{"num_hidden_layers": 8, "hidden_size": 128, "num_attention_heads": 4, "num_key_value_heads": 4, "head_dim": 32, "intermediate_size": 512, "vocab_size": 3435, "hidden_act": "squared_leaky_relu", "norm": "rmsnorm", "norm_place": "pre", "norm_eps": 1e-06, "positions": "alibi", "qk_norm": true, "attn_scale": 0.177, "bias": "none", "tie_word_embeddings": false, "parallel_block": false, "extras": ["some layers without attention", "gated attention", "value embeddings", "an embedding shortcut", "learned residual scales", "capped logits"], "init": "uniform", "init_std_qkv": 0.0456, "init_std_o": 0.0, "init_std_up": 0.0456, "init_std_down": 0.0, "optimizer": "ademamix", "learning_rate": 0.000931, "lr_mult_o": 0.807, "beta1": 0.9, "lr_head": 0.00469, "warmup_steps": 559, "schedule": "wsd", "decay_fraction": 0.896, "decay_shape": "pow", "final_lr_fraction": 0.1, "batch_tokens": [8192, 16384], "max_seq_len": 1024, "doc_mask": true, "train_tokens": 136500000, "max_steps": 11481, "dataset": "wikipedia_en"}
Each number is 128 + 32 x the weight over its row's rms, rounded and kept within 0 to 255. Layers, rows and columns count from 0. Numbers have three digits each. The size before them is the row's rms in percent of the matrix's.

# v: layer 2 attention value, 128x128, rms 0.119, rows 43-63, columns 0-127
# o: layer 2 attention output (transposed), 128x128, rms 0.0992, rows 43-63, columns 0-127
# q: layer 2 attention query, 128x128, rms 0.136, rows 64-95, columns 0-127
# k: layer 2 attention key, 128x128, rms 0.132, rows 64-94, columns 0-127
v43 078:132074106151070120118113154101104154177118104110133077114145096104140159164177125168126104142111171109147129131088110124079128092129082092134134135127200113101115142070151145098142146079113173164071035158109113071184136151171082115187104152119150186128131155128125097145117160101112142126085111125152126098108163098141171140122133190180185136126079058127140180104118175107087094132184
o43 099:124167174087152105073175108163175062125164148156123133120109101106128149083166154141136158159193083128075116158115101165155143148158069165150095153131098130121110070092132104164076116176147098113106143081170097139105119123126147098122096137153111105136130122102165106053099090103042166104141098141148148180127109174115158154155123160110143065077156185149153121145146085162182186137144
v44 082:109119128165175113106126108095131154138142102127079182172167138127123142110128116116112172091128155071121080169141119133112148134112168163104115101117107137120151173111151136083154144071121120148182178145159157108143136134128123167173079169096176070091149073110139093123200138084094255173146086152135131153132117079103090096146143136149158090143072165146129113125072134057124154120131
o44 099:165104124124131151151091104145101122104109133103095146134116136101111130121140159116150067083088123148127125152163115119126169155091150140140084171099141124143108094137120093171189173142081052071044067220101158144165142124088100105143190146087071163127074149116114171137188053079124105115108109130101131144109159103153229125121142160135131145151119101129118083127093167119130133151156
v45 096:108147133165124128119109157105100179109134121144196125116122144096087136132150081049134193101042104150172075157131106106107129157123124101139157139101120116104112096119094150147134129107044059150128094154124106114140137109063142169112088141071145135209139092125127071119136141190127151109159101109106114108143148197156168113115089119088202163156097136121128107085132148077095160090084
o45 095:101116119064174163118111139105060165110158111161115142142092159131168122055085103131155190091104091139198104107148064127070172114147094132128146047114165139155122099128176128121177149102150092120146127089086104068063169115125132100120154098108145098136176113151205115183151141066129110155166102127158134137092141108106087109128120142175116153119100091144115131074103166154088146163132
v46 085:153140147135134068130129120173061128109100089153121100148128074078158112093066087113134118097108161128086072143149091116114158171158109120099126113131063107137122137081158145153139130142135082068179196117112102105097189123113164149107153186088208086133127095142108091111132103125165150122087087134132130150136092141127134095184160119151115205134114120204114064093087143098154168084139
o46 100:073153100108120091077159095169163147094102101162170099165140121182091131108182125120084155127154105134135143160178101205127139103087155104150118089141147080105100099105080103153087159115082145100074085143175106156132085057143141110130149102088153140106106135114099194135103118119109083109122154133108116139069083154129132147137060170143091151142149096147097049134189148184163139089102
v47 078:124207124149087134140089064135108117122160093117139148116136045106158110138100128117119181110146119180091111147135122131112108147154085158158101178156078061093158146079169114091126173124138188127127134192110089165128146095165153044106177145151133116131176155114076113157138103180137071102123121140079124068143119154090162114151164099088122110118080139153183091102138146127190154156138
o47 102:100075167129121077065179115188180174116098159130083084113076140076128125153072128155133104129169149143143110154132109099118141085123084127078108147164136158153132103126089118127119132086089128078106175159108123077146151124073176150216103100116089135178186137174144105062090144149137128152126117122160151157117160115152144173146152126151113162175203171096134133142120067153108154122169
v48 083:104137124150095099104136157133062113108137118129091150121133108220128198147128161105148137123136132117099117083106142091092140117143104142139135122095128100039092173158095107112135111079138155177141141121158121169100144103144153139124157105117112178152059069127151144079117159141103109061143112228111160142141107083096055127137090130157085083140075060155152073169089114110103151128098
o48 107:122125113151116156097100077107147145133122130152196102154135150007163108141116127118127152127067132065138170191124118137180151106068133103148154181137147143157192073160117132115142109189131151122164083070159058172177159137134107160140163137120206098136147121150104129125101132120130103137161168149140122130046106104171187132156142148075121138103123167113144143149148128153098127131175
v49 090:091128142138123101091134111154123127097124133092141082132076131095116140144162120172138162094178151131150106159143140052143135109109087166113113155156188112198055156111086117103131098125152157206131067175130120141118157077136089082149120103155185120109108168167031110092100096163086114102133101178165186136134113147099173135158161120139090091145138078132138111079147150121102199116106
o49 106:046098118087116133140135091133176131141110161116090209137135066085069136134134130137063102078161120174184115139069131097093154171160161136118153090159123157104187101108112184148094140127161140118170154146181093110110105148106093140079143141161120137093102143099115134074127155083119111095083149104125050127105108082187152074075146118140148108110161152105133107101136150085153138185133
v50 090:095192115151159109124167106145114107064180151144077165168124197106112130147199053166124139113103099126108103080119130133135156096150100102127155134177109167147149112141096121200126139176140155083110135136098127117163134111163115122165141069189168099145150127120196171125105079128185144164149139098138165138164120139096111092124113137061143023125148134153090106123160149127186104106136
o50 095:081127176123130120163120123197147175143091108162152113124112095168113108179125104141161142080122127149093177092137161147157106126134057114155167140148168099115156146116121102055152141153148106167204112114095181146101130111122040081083115157085098176087172165122092090076142115150102183164159120107098136082146129099143096147100176155171137127138076082081116088144079109120096144132093
v51 096:130104138137097124099131133125166211119102112124150129201076160082122166184134140162114132109118098152129052159067092171154111160114101153144162164168111139143138151133136094142130167220141105200175135158074127138095104155067087075095115177070137133078168112123091136138126121171138120130148124090118133139108210071116151148088136147089159186168093110123123135119145166125151138123140
o51 102:135131106126126133095151138169088085170137148100119118076151106166140072145105128104083159150136143140100164101158154075126119109119162164176165104103139158107111113200202079153146150085119181141166096193103128122110106105116131115197148127141148082147083106147117172121140087069146128176151084145163086112124074121118092082125143166190090130157167108096182123120120130178045179111085
v52 090:122162120067127121121161142081126148111154141082173220202126139115091088107170095055121120166172140116110104136204107118035100167113154122166145121159183134137136086126177125135087140152085165117125100176074117111150153118114082075170106126092123109146114116147112103092095125110120182094142095099154129151114100080146097121141100158202142140173104114085163175124093122107137143097139
o52 098:132122116134133205156100067176118078103138153169124177074067109171098088181080158146148157128100149089134131126141134139188197147117138176230148089153087140154164107086132172093130145154108077083121157138125144106105102140122095119127172054144130097138100154103102153103137109117126126137139141154079151138105088142119107208154123079154098084126112178116104184147147112172129102139135
v53 077:135181114100103121125160145080114156155144102119130142202138181165154131144134167131091179146154042079080116092090138125112114147186148130144093132125120144145136152132143139103102166150208103173100098136155150131160110149174137155146186196120131086134145144087169188146185148125179137149136134104177133146122108108168133142089201116092091078127138181141066155129179125176109071115153
o53 097:085113112159175126165098157142189143139117156104115116089155080183184113145164111128103069139112147108132108135123110172174090119139147082110154116082124059141132118201125087186135132170150141121114150152095077162095103076109076146153082066128096197157138152167097086140106111132159095121158153114181142186132206056162106153123141142166113091152102121131130177099160136115119163102122
v54 092:133118134110117114122123115147152092112154107122184134195122183135173172153185068118136105139152156138139159049179130104138093158140121122179131127107149139119051063150156143131108160073139099102037142065162145132128098194135140114109097159164132106094116081138094158101080065115099145111131115126119141121125089119112167099159086093086156096137155119164077054079134123096151124081100
o54 109:121140122157116155091118146132122158140129171117113132116156135063156135090132167143066109103173102116108099165132095176145179141130125166150154125111121142203087150075138138031133160122136137177148137123123113141187112019100138185130172071188120156135128103129126153060094129164133064147113134141143176112096135079088127120100141134101067167086179113084105100125078130120109163145139
v55 081:090119141120193156095163127128101136099150106141075086094132117169167150167136178138135118092116105123122132159112135135107121092121174119070105059139134120153138128104084084134122091095106089096154065073129127099159128096168126139161117123138110139141131099129112170133228068144171120144151142201193110145113162163099170114069104155218127100116125105145091135149134153096134151076042
o55 104:127100111134069083166107148129146133122136136152103113095176140116088117086176164095113125127128122106084090145158098109192182172121148082160131152129179173073137096081130149094136131157187162153037147137078134111179145173155099158139120111129159152069161151125160109109171158121138121129108119151124107166164135183101041145132144106064085127162095149133140210135126146125127131127210
v56 080:101114130104137163150130101118116136070148152127168099090145145153111144105130108080154133113101092103106150118159092085105127080140121155067118070098143087168127060120113081165108098086086147171138088123143117141122139097186155117143075145127111117132133121126141063139226077178151073104173124207126107166138131161073169134085081181111087156123145165166146207147144142130112144124080
o56 100:137130070132081139106167156095123158149131113120152131210164131149142144085172176133108147100101169142197105172111159160092128159116128111175101163155126109071126107133110167072125083198104071145066111113110146076136108197078102124153114184122096121096116100187141118093043137126134173129105189095146131113135140172124112103072155099153115119148099112118163171154127132190141097121108
v57 088:162109132117156136102112096097170128120112108143129161159121154132180096145120157053138185135156137101143065122120114134150159158156162150097121092126153138144181066148191114112123175123046096148145140115160136137167167140089145111096075181069109156108114108148148114062141116152132126126100103116219131166114130139090113122136129133130175208173182196063153090093145121119078107084137
o57 095:104119142147084102136089118111133128086117208071098135132168168160105112149085158112112192098176167103139125097135069093066108159147094108189118138119159122105126076152104111159115097143186122124128131150127111127070118109075158135173157013098141130092107180156111097151131123134150160103152149197141115065094094080112139136138086118118111153175115099122065118118134154147127151068109
v58 085:198115127059126125128102124149115073156186132128136146103168206080143087084165083124133152150146101202163094118148137124193127127120148134135062164146078097086154091183210104166148110024120148100151098105115122156110104141110165123115149173132147091143118129120104102124106088168163108155102116129143137126153091137103170161176162132074097132149117083120135141093121129137078150112079
o58 110:095121152118101146092109090179126180167139104137121116115088207215146179099132108156153162127125168128141168106116156106112152041135147136094114070161147170118203135189110138108115104143121092137164123163180123166211161159106134088152121146137141121115122109164159140126160107121110122130130095204138090135166140154060128139113096223158122085128159119124116095180141114118146099150146
v59 086:151120116096130097109087085102096139128157146121197097157157184110143097076127132165147092159119140065145077168172119144159104085119160130043097118150145137176154085131169158138083146119108122088120146137141107172139106113128043113139141172145114121131129153124149076104162156108143253143138137145102096141119148159164170145118187129139075107145102162134144149120194118163204133152137
o59 101:104129184119071132097131126150164095094151143156113153106111165098135129152111100084040109158107152139108145102074073128126130168110167076116145145147147159146116162090177097080193113143136144152079076123136124204157158119091143093064135093173109136120084082137108157119131116108160107155147150143131204130136094097074138083159151123179144152130138143148057108089055135158067127098130
v60 083:120169124160107155108067086080091155089102149155088127105139179117144144056108176098143114200155148161054056121181100162130138146139127140196112089185179131119170118153158125084102150108191122098183150140109130108127150105154115130080088153155143112126175113173146122115135150101103093153141139176178130195137106103118163122155130118195087096177151117113146135117085119101113115087085
o60 104:155163071151147107182176114109129132115173141172127091139152090108072174133156092149153197143159149155165158180173072186115128147120076059081109108080098133143103135127102163121092122152164115120129098127143159151139100131092161121141134093108168113145119196138151178142201151168171113081101119151160127093092107136171118161050156142110190098153183125075136162104133128133114158096141
v61 082:126076141084153141164189138096110156182065141114138161129110128144199121125144175157134094087149147180117175119140137080133119109135112052164098139104110143116143168164163085143101064178139102077127147148103128116147186072121154128151131153068146176139107095103087112162084140124108147090087116175159096163095155159130129148166075202187130085151141122092107133139179149101088140080125
o61 098:163116115152115155098092159122135108135148139146154112154053141096118109127187133113157071123128149107126162101121111191152164113129112130114092156083108141048145096097151150135127132088144126162169123099081105153157032145146100135152097094173156186124132099157171103084162156147098126123135207052136094109132090091174168073160166122175193147142124142090126137159157099173178138091095
v62 083:144125128153189123123137111143161127158096124149136084145116205165175104154161120176106106140172107111104141086078152117155076157216108118143120167125105133143167196158091146141121129160136117142119180139128147143046070133095119170130154175182084145064114174158141152109106107118141062104136117074125111120153124099104089115163187034103125122167123124133100177141099145162163093148120
o62 099:126111196119119173130169140111072088078111127099119183069150136143188117166124107164126128185147120111139153109147127115125109123139134078146129158075135133087042189114126144141160113115116089202128122093115126151102115103124074142150150156068147149175165154138117127160169115093134149184162137101170116129147133134111151125087166108082152134111128129111197071110204102181152175208162
v63 088:147120130092122140155133126068131151098116071136144090111120155093161093129081124066112137093086145116166088105131149117178105118113125120147078109130171153177092097164122160204133135167088104103143153143127132157160116146099126102104109114169139112187135131127112132064000094128166139134139143114100154167148117139042187141121179135111217153100140145103129076104143147129114118134158
o63 096:109201176135123115087120108154120172172115100127147101079086069131139145114151111140104117185120143129120171074187119095080113149123120115098169143153069092127081082124155158108096045106186085161068157121111082089097103134121141109144139129130175098094114121127153141156178133221140123196077119152150108127080108125113090128162091094124098104154123188121113081136100127122084113126081
q64 105:123180133142112140120138146109157148169116204127167109116172146110110198120083098133161102114118103173153128157175107091083097181123037162195071143130129121112157173122127107127162147084077136132132100129168107129153151126143141158111107180117192162165086117100099123113120096169121141119132123195107115154117179214101099168167097121073145140134154062157164166094069117135099139136133
k64 104:126093161128074113128161142128156151134102192103139159172160195071143102102128136136129159132124128091151123109139156084110116129146040172071094065224157109112134088163118192129066148147104149102135100191097124122170087109138141112129119085184131163121081107148123152175116117103155152159113145094107101158108105164136123072143156090085096086127130098133205143157155165118111176145111
q65 115:119197142126108084160113092109062108147135181111083144120102114114106078167055119104089090162104119114106128132143096108097133087137126104174146124163129131126124140096110079110144173099063088153162152128066151097203122141112182181153100161139184141119063148175112142084107120118118106146206131176142148157101092148146126127137121175109157126148085090178129139103056128120074102159083
k65 110:131151185100157165103176117171120125100095150111118098168123167118066113070148140127105235119175129140086154082133125116123169112106103147139138092148130092140097102103116136135109102077075109146136148097099105161120100109152142163155098132198127111111149129151065179092034143175077106179121167112166180121132103121098093117130209145115162094130088159165100158157113144131156160131173
q66 106:145123148122104163061139068128049086170122127147122108160134108130151081144056149089128137107187238144169141090144101138108112108145118091141134139106130080113138098119157130094135171155121171120095110086109116137080136159079093176072076160126124105134091209125154130107084125119097135108053163160157146100151118118106146101167115143063181138190160128090132152125119114118106094115144
k66 106:088157128113169053126137126138095128157137146119206153138170147146142127100147147133119173170125115126117110139102129126043112141102144118164082115165119153094121181108096098153103099144109083213113187120130146146066058124107143176126114162157120143152103141091097115065129153095146112117081163127134137118106063151142089100214135050162113106095119116082147206104095177128136130121129
q67 086:082149108161131111107156104102105140119151141068160115097097070151134163171062142106152134109110163104128108140088048174114079123120121089111092139139218101176136165068165129141081148103069106149094140127106149115108114123082048132099108131178120151126094142102135118115137109187140092108143097139116140146093138087131097054137112137047139113109101129095072106094086110140141188070138
k67 095:171155178055136158085137154138085167101102143080136123147112141087128104134126115148117189089121094111157130123117115104055125111116119128095134082116189079086126081175144115133092059082100129171117112083128148133091144141100168102101153107174114164126064199155147177167144163117172199135121115153080046129080149169172094123140147087120121118150133098130159105164107122172113142157161
q68 112:134075135090190124086131119119047099097173109138069129090117092179103118115113128066107079154155065135160178094088087116108180076091139160163146145100164109120079125186110104178111099115184100200138163081126175113101123134133150133142143126145077067115122107136146092113108149121177091172209136146130132108133114128155114131190145151172122135176102152156128113133130127080124124174142
k68 117:127130105140163137150080062167134135116121072085165095093127138116069076150110162094144185119091168141131143189132095170136162147153174102135113163097113159144116109107171102155109074173120148139123170147109139144160108182104089141131089161134178123065139118158074106155090085149083059101130135114124183148104104102125122133119159203151182041139096105075095099085122160122109095137148
q69 117:157246132223109131166173123118098086117122153127153131156131128133134152167093115150090149188162142163143102145137088105128135205118110056097133172119158111165118179069066144146153128114130153153105096140095119104136186150157126145171113134131172144090133156078145089148118088120083144109137111107153156131138141117169185174103134097177126133119166095127052105125149094155178123088137
k69 095:120160141111134108135164070120126063064115112153154123177176119096078123111087080107086141113153129152113120151101127112103124131102200126135141133124072108104153158086132157091110105097167039135115110149138132133121129102144172139030132141162107091158155144109126073120139186190115094082167142120086189175141093179158115186057155106095175120142149158109117154156155134107172136148095
q70 119:074113060179121189121141134136147105109171083098116161119151194104163154131144135138175124131175143064131134166101133183117088080147139142105087180100142130111118143130110138172091136132255117083080114128175221132105115166138070127129124117149126102129166135083106107124114109135138134110092083108097137077099094086113131084158167096132118141102120152140079125159127121089138162129178
k70 087:095068143061102122125131162100056098101130129118102107124138113140182102178051082159135074055063092116184113150161107156091101102140127161162103137127141118110147118192146108115125145080126102113109113121168099120108159151067149086093142108097128165154134171143171077110156120076150182117098155135070070113072147125134117107121115069125127096124129106076186088141116091103120109089135
q71 091:144121122160126168118135053109145137197120147105158164108111135120092103116089190094145110127152112162132132132123101157086103144189104146137091139101123168111173099078110165119119157100085135204149074199060131094163111088156096164082182166209103159097172192111136161122144146111141171099132117150153080145133147151135104136149095116149106150094179156116118128118096086141109169110049
k71 099:140173078084183137117161151156090125160120151113101134158133149119125111122150118145143186122101120155086150141113142117061120114124124173116128084185153092157104122106145095169133068137108113088130149094141130127125067106118200148107120149157158137103090149170157153161110132152166164190119155103151129125124125185127147094255093100146074183124118113112114190094108172066084157097177
q72 094:061078111148125122087135121182112066103146086109182144105084108125140111160147098153137130171162132084169197078072142191151134050098146069078112128113166156175060139180144118135119106173146107136111151094153129115152106130143048108102115185153068108109101157088128098137069102124160103113084156073105125106157146123145078126168143141135164095091130091121122130110134155139100131116111
k72 098:102124071176115129162091125147109165129086099090119099110104101141109105178068186119113150116124124164118133158189058187133110190174188107150143094091093123159141138126158127145132131128132064197120110112158141120146076138108131142117123110114165106136105129116078045118173107094113155046100092152123131133083191125124184161134134074129115120092106090088152113137084146156179091076133
q73 097:058137127133117107122125130130135150209093140124122107128163078138130136181093147153143149056137125172118150116097142228138122136160175143121216209140118143144132128162166178144122138065159069140151127176167156156187123193161156115131145127102180112148109127151128111167060133125156129110151170156126121091089089122073118115155111154067124077085145150110115090091126105119097120123117
k73 106:051129117131081155132139170112103098097128146104081130141154138119077168124175148190147144116121094167061091141054147139157112097111093081133156142116118131112090196137106095180070048173145131090134084152162174128143110174122126161104203083104103095119104141086093072079159136155091113116120091119140141152147087092135139155115179138129113122051118106124122109136059127130133122148096
q74 087:131134147134088143143114107152177104122132126133191136135163163155115154084117119108143052133207110160072137142160173093159078218113117091148119142161106087169186139119113162127138129106102167090122149143129109054105215082147114134063130126135146102166173125162147067174123142113089101113085180155165064102125141124119182159073098091131101120100135151115111127158146155145138167099139
k74 109:120103161127151103165164149160131144130162153170178110083202185100134147143084085084130088134142157109141121139147140104179089157150126157093166155147110093156126104078129147183179144139136176089119186134102087113180130097110154101085040153156121139164116086143170086170129133074118141197133066139156076090144133146069162144083095153123129113137145135161134136097148158106114141121045
q75 097:133120080107083128167099096075113157076131129099138136093135128105114090078115161074163156180104197040135086168134152164146114168160099121079113086121125171093214135141150153087122113141071120109156113202109105141147095165165103129134145143153128104117080155121154178103117148108114126099102074075149057138121126107115178059143095156100110175114080125125135115159130132189128143115143
k75 092:173131108054180129141189160103087131124147155133093111121117114126169145094118095153124127133113047108149164118142132110113129101127122135133104075133148086114146082176151118085153135098072179136089158061169132148090077106148142134150178105172136136129111171141218190147185164083188185171096162134162094076118105123136129085166090088151100113184164157156106115105155123132113106126133
q76 113:149076123177101131186119131128158160162133125111135133141059133130081149154082142109155165160139108147106159095141126077125133157061111136053205162100107120132124124047094148168106071136132089163120097123118152137040103173179189110129146227073107109087137144135159106118163094160146118108136116132171077146129170124137128098112163107151115133131148119180142096094123119099074137110111
k76 117:123103096094106111150138088088123092129102156101159111142130120069170102103070176169157121094086102130097119143073122152110057170171030132115090132149138096076114111154085127175084106140081092132032083127130119159121093162163160124161125084126184154128127186172122124099167183164137090126132179127126113157122153109164127115143080108116140101117102157069143072102165110143110150130114
q77 108:048128138087118093109122181186104119132152126119095096102152132130135093141167123159130136083121137125108140142117141132092078125125059140158191117184134063213048163183148118139114079146086092153161142132154146128172150121098162122121101190112112055171126121156108108135110140125111090184137168116134093129155177108119124114113113109141185094112072112125152171097114220114127143167153
k77 106:094128091146124110140062124113127167183112135113155132120140158126158080079148147111133149086160144128083127188115141122093078182199135140063125095057097121107123093160144224074086130123111135103092138148118139144146144125097145137087202095118134117157142179164036137121135116125104128112143043107159095148111148158086163165162171157110148102077073109124137103126135108167118164126128
q78 096:139094137040154138155157135111120166128064174137116079133122159074125120180134086198121196123143125111127128150158140145123169083157121141170159120117117064110098140176096081166110080088129128075191082068187134156118146140123177087112076157100153082163157137109120171066185073081121111107151137129175098101113123137105117173141102114191096123158113121105128113119137158130103121144116
k78 098:106133127142048132144141083070146112145161171138112122152114125088128096122158136159138154161220126152100104155135150148057115180141147068154076095145128092204113128164108093103139136144161095106128174164119170129091093086139114110101181088129104095121169142161069098113157073168095105117137115113192135190089144120097129133061119145160078147080127127121156164130156087151118117188102
q79 110:163138133141181100072148152109132114132133107185098130154152187087096149136179086127125123103095099170037119180164093113100117161109122174115150144149092136065101152124098108138112099118160107101098120129131140183153115095141162152063115089133093136091121033137107116141160113150080137137146177136133131124146160188150136176097075183169151168123156113097160154051160111082145110097082
k79 096:077095137151095120158093076120165095224083137138152186120136163122117130094140104147149091138077196121078118198121148090095121209106028149112117142123141134159158136137107157153095136140088091138139099187097121133128135142086104124167160134135144149116114136095123117163099131194092124126092138081175132142145124125173120138092118172098122182158117118102094173140110067083137187119170
q80 121:131133102171061132130153127123143133087105048142119165120126150156100114093137116138106142159163177178094161110098116101106103120121104125143120147131192127143076139138131144134168118208138146094092088065090127099144168138128072141145106165141158153072131137103186125149090097123156061131101139109091201066120129094176176138155190097137099102141174125089104164142144178134208148118184
k80 111:124167083151165122129118084152116106143102059162131138115127096181127106150107102110103130158134143074101099120130153142149093125180227104112083136107078163175128152135077176114101125120208070117049111150122189149137141133140085149118120126110151115128121099073109025162148120117161083102106114098086134110118115140133114162155135118147171120148107143061056162128152181128156107093135
q81 107:136119110128143143133122148153065109101146133138160090072217126135094113068136116183143145140091130067180102114063186076118177178081095170145108102179073106141137118162121136125125081096124178087118116096168095183115114199158173147187138170141132155161100108085131118155114162131139130173111155094157139147125145092161143131129154113162085132167132101191106112143179106156142082155157
k81 111:153123098156149148102149113110147123120132107134139127114125122122166115109120119127129160185081082118158160122164095099145153073113200097107131178153088157106186123169138096053122161128161148089105113188177136123142143126187085120115115097081142080111164055074167104068156075110133098100153105136105176114132115083149146100056175179087153136102166136095108088124166138071104081152079
q82 125:127125125168107120162120152141149118137089147130126086158144120121163168109084142129152100073068153126174135163157166184126085179129135117103123117126110126182143078124148166065160168122029071184167088154103108142169164132144146136126168125133135161181054122162148209170094112117085116152133126122144055098099182121139115113112130063117137138102089123099172128107099073123091104101091
k82 122:096148123116139131116133108118136166173133156183121116178090165122145161117138103100150139108205221118091099156157160087158113171167116141114134052134119120104092145146116181065117145138104172109137111128069115135090116144178089209097109144120091087127144123164128147126147168117096125161112112120216058123126092151094148081126110097093113068081117137113123161187140119190126126107179
q83 091:126114117186151092087059123173102127157157106126186142140099054136175111094117144124153120129089072077126105098130123203133179184134122104131138128181146174181140129152179131122131129106044092141194138117119132059154074158096135115137123161124145088141088113109129097103162119124121090137152161119144091140165168112096131125172155124067149099117166096089149069092143048130109151105123
k83 103:101150091125137164121120111096076162105087188108136121094086154126092119092134144135125160153126090155139079118086130071141146107120069106113165040134172090081162086092123120120114053159100157192102139100153110153107065118123155177132177117172088137112049214140105200139151145107155174110158157149157084128148136132160087143122125137153092112119132151141147142128078130171096170140116
q84 095:159128099093126096150131145088140142070119034127131090111094106144069127096211098169132120165071072160085100149095082135128154087123161117100114118070146210124131138149124140110094101084113024152116211123143138102101144131094196117112149188149121119141111133122140130133182125136147111166125129105072096144121130166163144169101106099132095084160152128106094115098106116135159105143157
k84 108:156143103131087178113150091150105088110119070136103122127118098124100120095076146137129147104120125128149110136111094116098087102087089115106092070100134092167131078177108100091140066177181184157090142074131183157101191199123105134191150119140114128098092178136173107181159119109097142164128119137167122112116101090164162149160104145152037087143115144103090115153060128171173133151160
q85 111:147091137120151109140155128128158117133113067124180181135091112124105163125149142119087141144121097184162131113179056158106165144129113143203118138139126099125110115094112071170124100156149171140182037105114123067115179074087092107113124093087129133098168087098079143172213165143189161110136108135109126143132121116139195096165128126142132178136169147097131166097119132105180147104187
k85 106:114104127164113148101107065137055120169165113137149208096126096113116088099127141076127164128156174148145103132060176093099142131079130128152081114101131124113122079105133141162117100194123109155100191128089140127127085132097133139120167199117103178095150178166144150247140129150128162122153134071114124159127155169133126115185122137166142138148140096141164129137167147142060183136159
q86 115:159130106136187155114175095169147080161152092112159158105146104142139152170152167115112101177129118067170133109124114151165170145123104173121108155171119123090129088126104087137082171103121109171159067094124122139151113136080106191168118127145097124069131083112094082135139172094163120162130098182162145184128045126105119137120156150104220152141055184134103142164127132091178096107125
k86 118:111091138121115142087128135143041165088174181104146095103110103168148092078088142086114131102091112176141164123122097069123121136087061147137142130173135170089112102122172092157126119129046143173142208065124109119132092137105115153105110135124152202114066115109115143102063144118111185145139157116149154111136131167136088114141111122167142174142180117136140142111133107063060124129187
q87 094:150089132057096061106121180132135152098174152110150120128036183120129116088155118115120062107129084149113121092171112090128142140110021131139175109103101152183134115196089114129098085162088089182154156180162112108076118103114129057092136129136128095123126090150097126097130141145086180121146138103173060117132120148164139110144092115165099145132127137138163100183138141115113119137156
k87 102:130100129110171135189147145123143157164123083123133147098134144082130114134078151129156107075110137143169166143129103104134092127192116159089098104133152114124124108192149177119190136160054171151188185131104096145127129128098154074116169131142128140095136120230138174222135145112123147192102112132147099147103164111087137113134057176088175075154135129140131158113138133146062157150122
q88 095:112095119107094119100130100113061134091112196077163075146109092084169153127139109153128129091078164121162081136104152098114127168111098110080111057128158097131139145153120148114146076126059181150111144154119095162066036169140061131073152086141141153096115199149113133123131078180123142110129136087140154144120122119137105117165141168112118187157118119152138104139099040170130117151130
k88 115:138229141106149110117131145139119145110118153118138194169125123123093147096080134155121136118092119087149155079142112122063114124164090110126117046126166103093126189171133107050141095135105167176130122125147142133086064139184118132100203086132134093119157142159168181140138130111195153131094151168169099115094112154181107068139106085128105146159117126112160176169136129164097175176118
q89 107:125148089165144160125127144127158139110111135112103117089157104110141129094102123150125102095106124045100137133097157161138160124157146199080149116163148138082120123122151142114140159144121130082164105206113077137151110178129138116147103169139133104101141231104171222126092170128146089180092150070130078083109132130052187103129124117131141109125122184100189069114165115109088171108116
k89 094:091098061141132153122059113121144171147141183109089089131086128124154147076153130161125131185166073131098151115155205093132093140111141111151196124075158161074122141137146115091141119111168137128062129107142171101158111143122139160129163171131136093117121135093190155133236131152173122170126180088126095093120120052096130175138109128179093147070095104138161137124154131094127123147129
q90 116:114081147088178151121148155152128116110121097117095164141090148105097135134170116126109110139182066093107106107121104163122127108122124128172115181124100084063131151156048113150081107122188096074166159064187202101097112120068123112188155045134117125184158122117096122132142192114176128091132148116113123144084121089128183140126173127166125129124103169112092071149160108093149145137160
k90 101:099154154163057123115129151092067138150135090121155129062121114192106140119055077123148106067130109139167115141156134142155115104123132053199145196115092106118105103133148081115151162165143072126181143142117153145125141177076103071139121169082109133116196145162154055140127067146087155095157139106152133124101118158101110121085142197154147107138144089104132112111170136089110104152104
q91 102:179170142005120131108130154127085161107101131134066131127120163126122140111192149116103102119129129179114126158169100141120095105141123123152124137148088121195118166142142133122100133114234079077124096118113183189162171158140155149095078080105126109099080078126070093107114111090114132161144147151089116123102113186133154090183125134099069098132102144109073160138133129115151124165154
k91 101:074098147115063165130134135137146064128116125147081104107137139150135169116207134157119149109059131121127113195081123148088150091159104101128124128093050131136104148245090124153103137168126141131102148128140152152094172156071113081125127078117068149169142123102119075164103130096063080112092128157164166195117103085136148128179177105123152134172165129132107136148120115136112127141149
q92 089:134116098086177136120129123171116137166108126147141126146131148125113159083144108086124128118131087170123171158128170164072168160122113141149119109105102166122148042134084136143120103101113116183182071104160134146085174149135225153148119160122154139184142186114138101143132165070162153137062157104091047149071086176072097112110132120125111109160086125107136131144105040133092104159134
k92 111:070083078150136161104159159085192111139124069156107182101135139126155146100162160145175128121097147159105082135080136138080083085163117128138110164116138169105111142155114098129117132214152147088087102114178159160147105148117107107106060119098110153131087159102159063110161094113114161168099149174129146125109131148070171152171154175124131122119115035106116134136145219103122099137102
q93 093:137141105179172140127144120147145163148134164109122117126124164130213086139071103112134140097130149111189157120105129165141096114141124155074107181138162183136112074072177164117132173138179121117091133154099157162162165169166108134110115168155118185124130209061158174123098125088163162114121100174107101062069126099063146107139148121129126109117113143135099085138147146100057151101065
k93 118:103091086151108140117106128149145146119129126136053073168120177063175090153163161175126160130115086122111109150129115142109127136142194131161153188154100172112142186151117105137099140072175065057128030105141147121158130175118154113142068146128141097138135109099112093067183151170162125153090120150059117130106101062096119116117121081132124131095132104121142145155112161135177110093174
q94 099:155097112083130130155118146150169172137124131102079106171136182075190103127194113105124165123137162100137094208150173148157089149152102167106087092091095079120136103194122179102131185103169133102106155160154132188170147122119147133142141065105140154143192132130108124123084110073115175072083072145089107131101098102118186110136110178150097104119060111151133130176145145143113112143116
k94 134:106126087157080134166152204069164105125141106165064181119148150152157140133169104197156071129092114085123134135125146156167104130172202148130110182123075130090146179145128125097146207099159125052153076134172151149119135121127111093137181090090140101202183117097137084120148143111150159129073116166082165099148111153137147122135088128135096128150154114165130148115147138137186135138117
q95 101:056175122162100160144152047129105111153106128153143130125152132125097228124128147149117147166142128096145111143109142139134119055155190151099084172151087125145193145122070093106143140092176148137109099158155115156136154046183132136121157124110142134136166145133116088191153122143063097120140109134193094141117098142179088139116102135189134153103055142162122153089164073155122117119145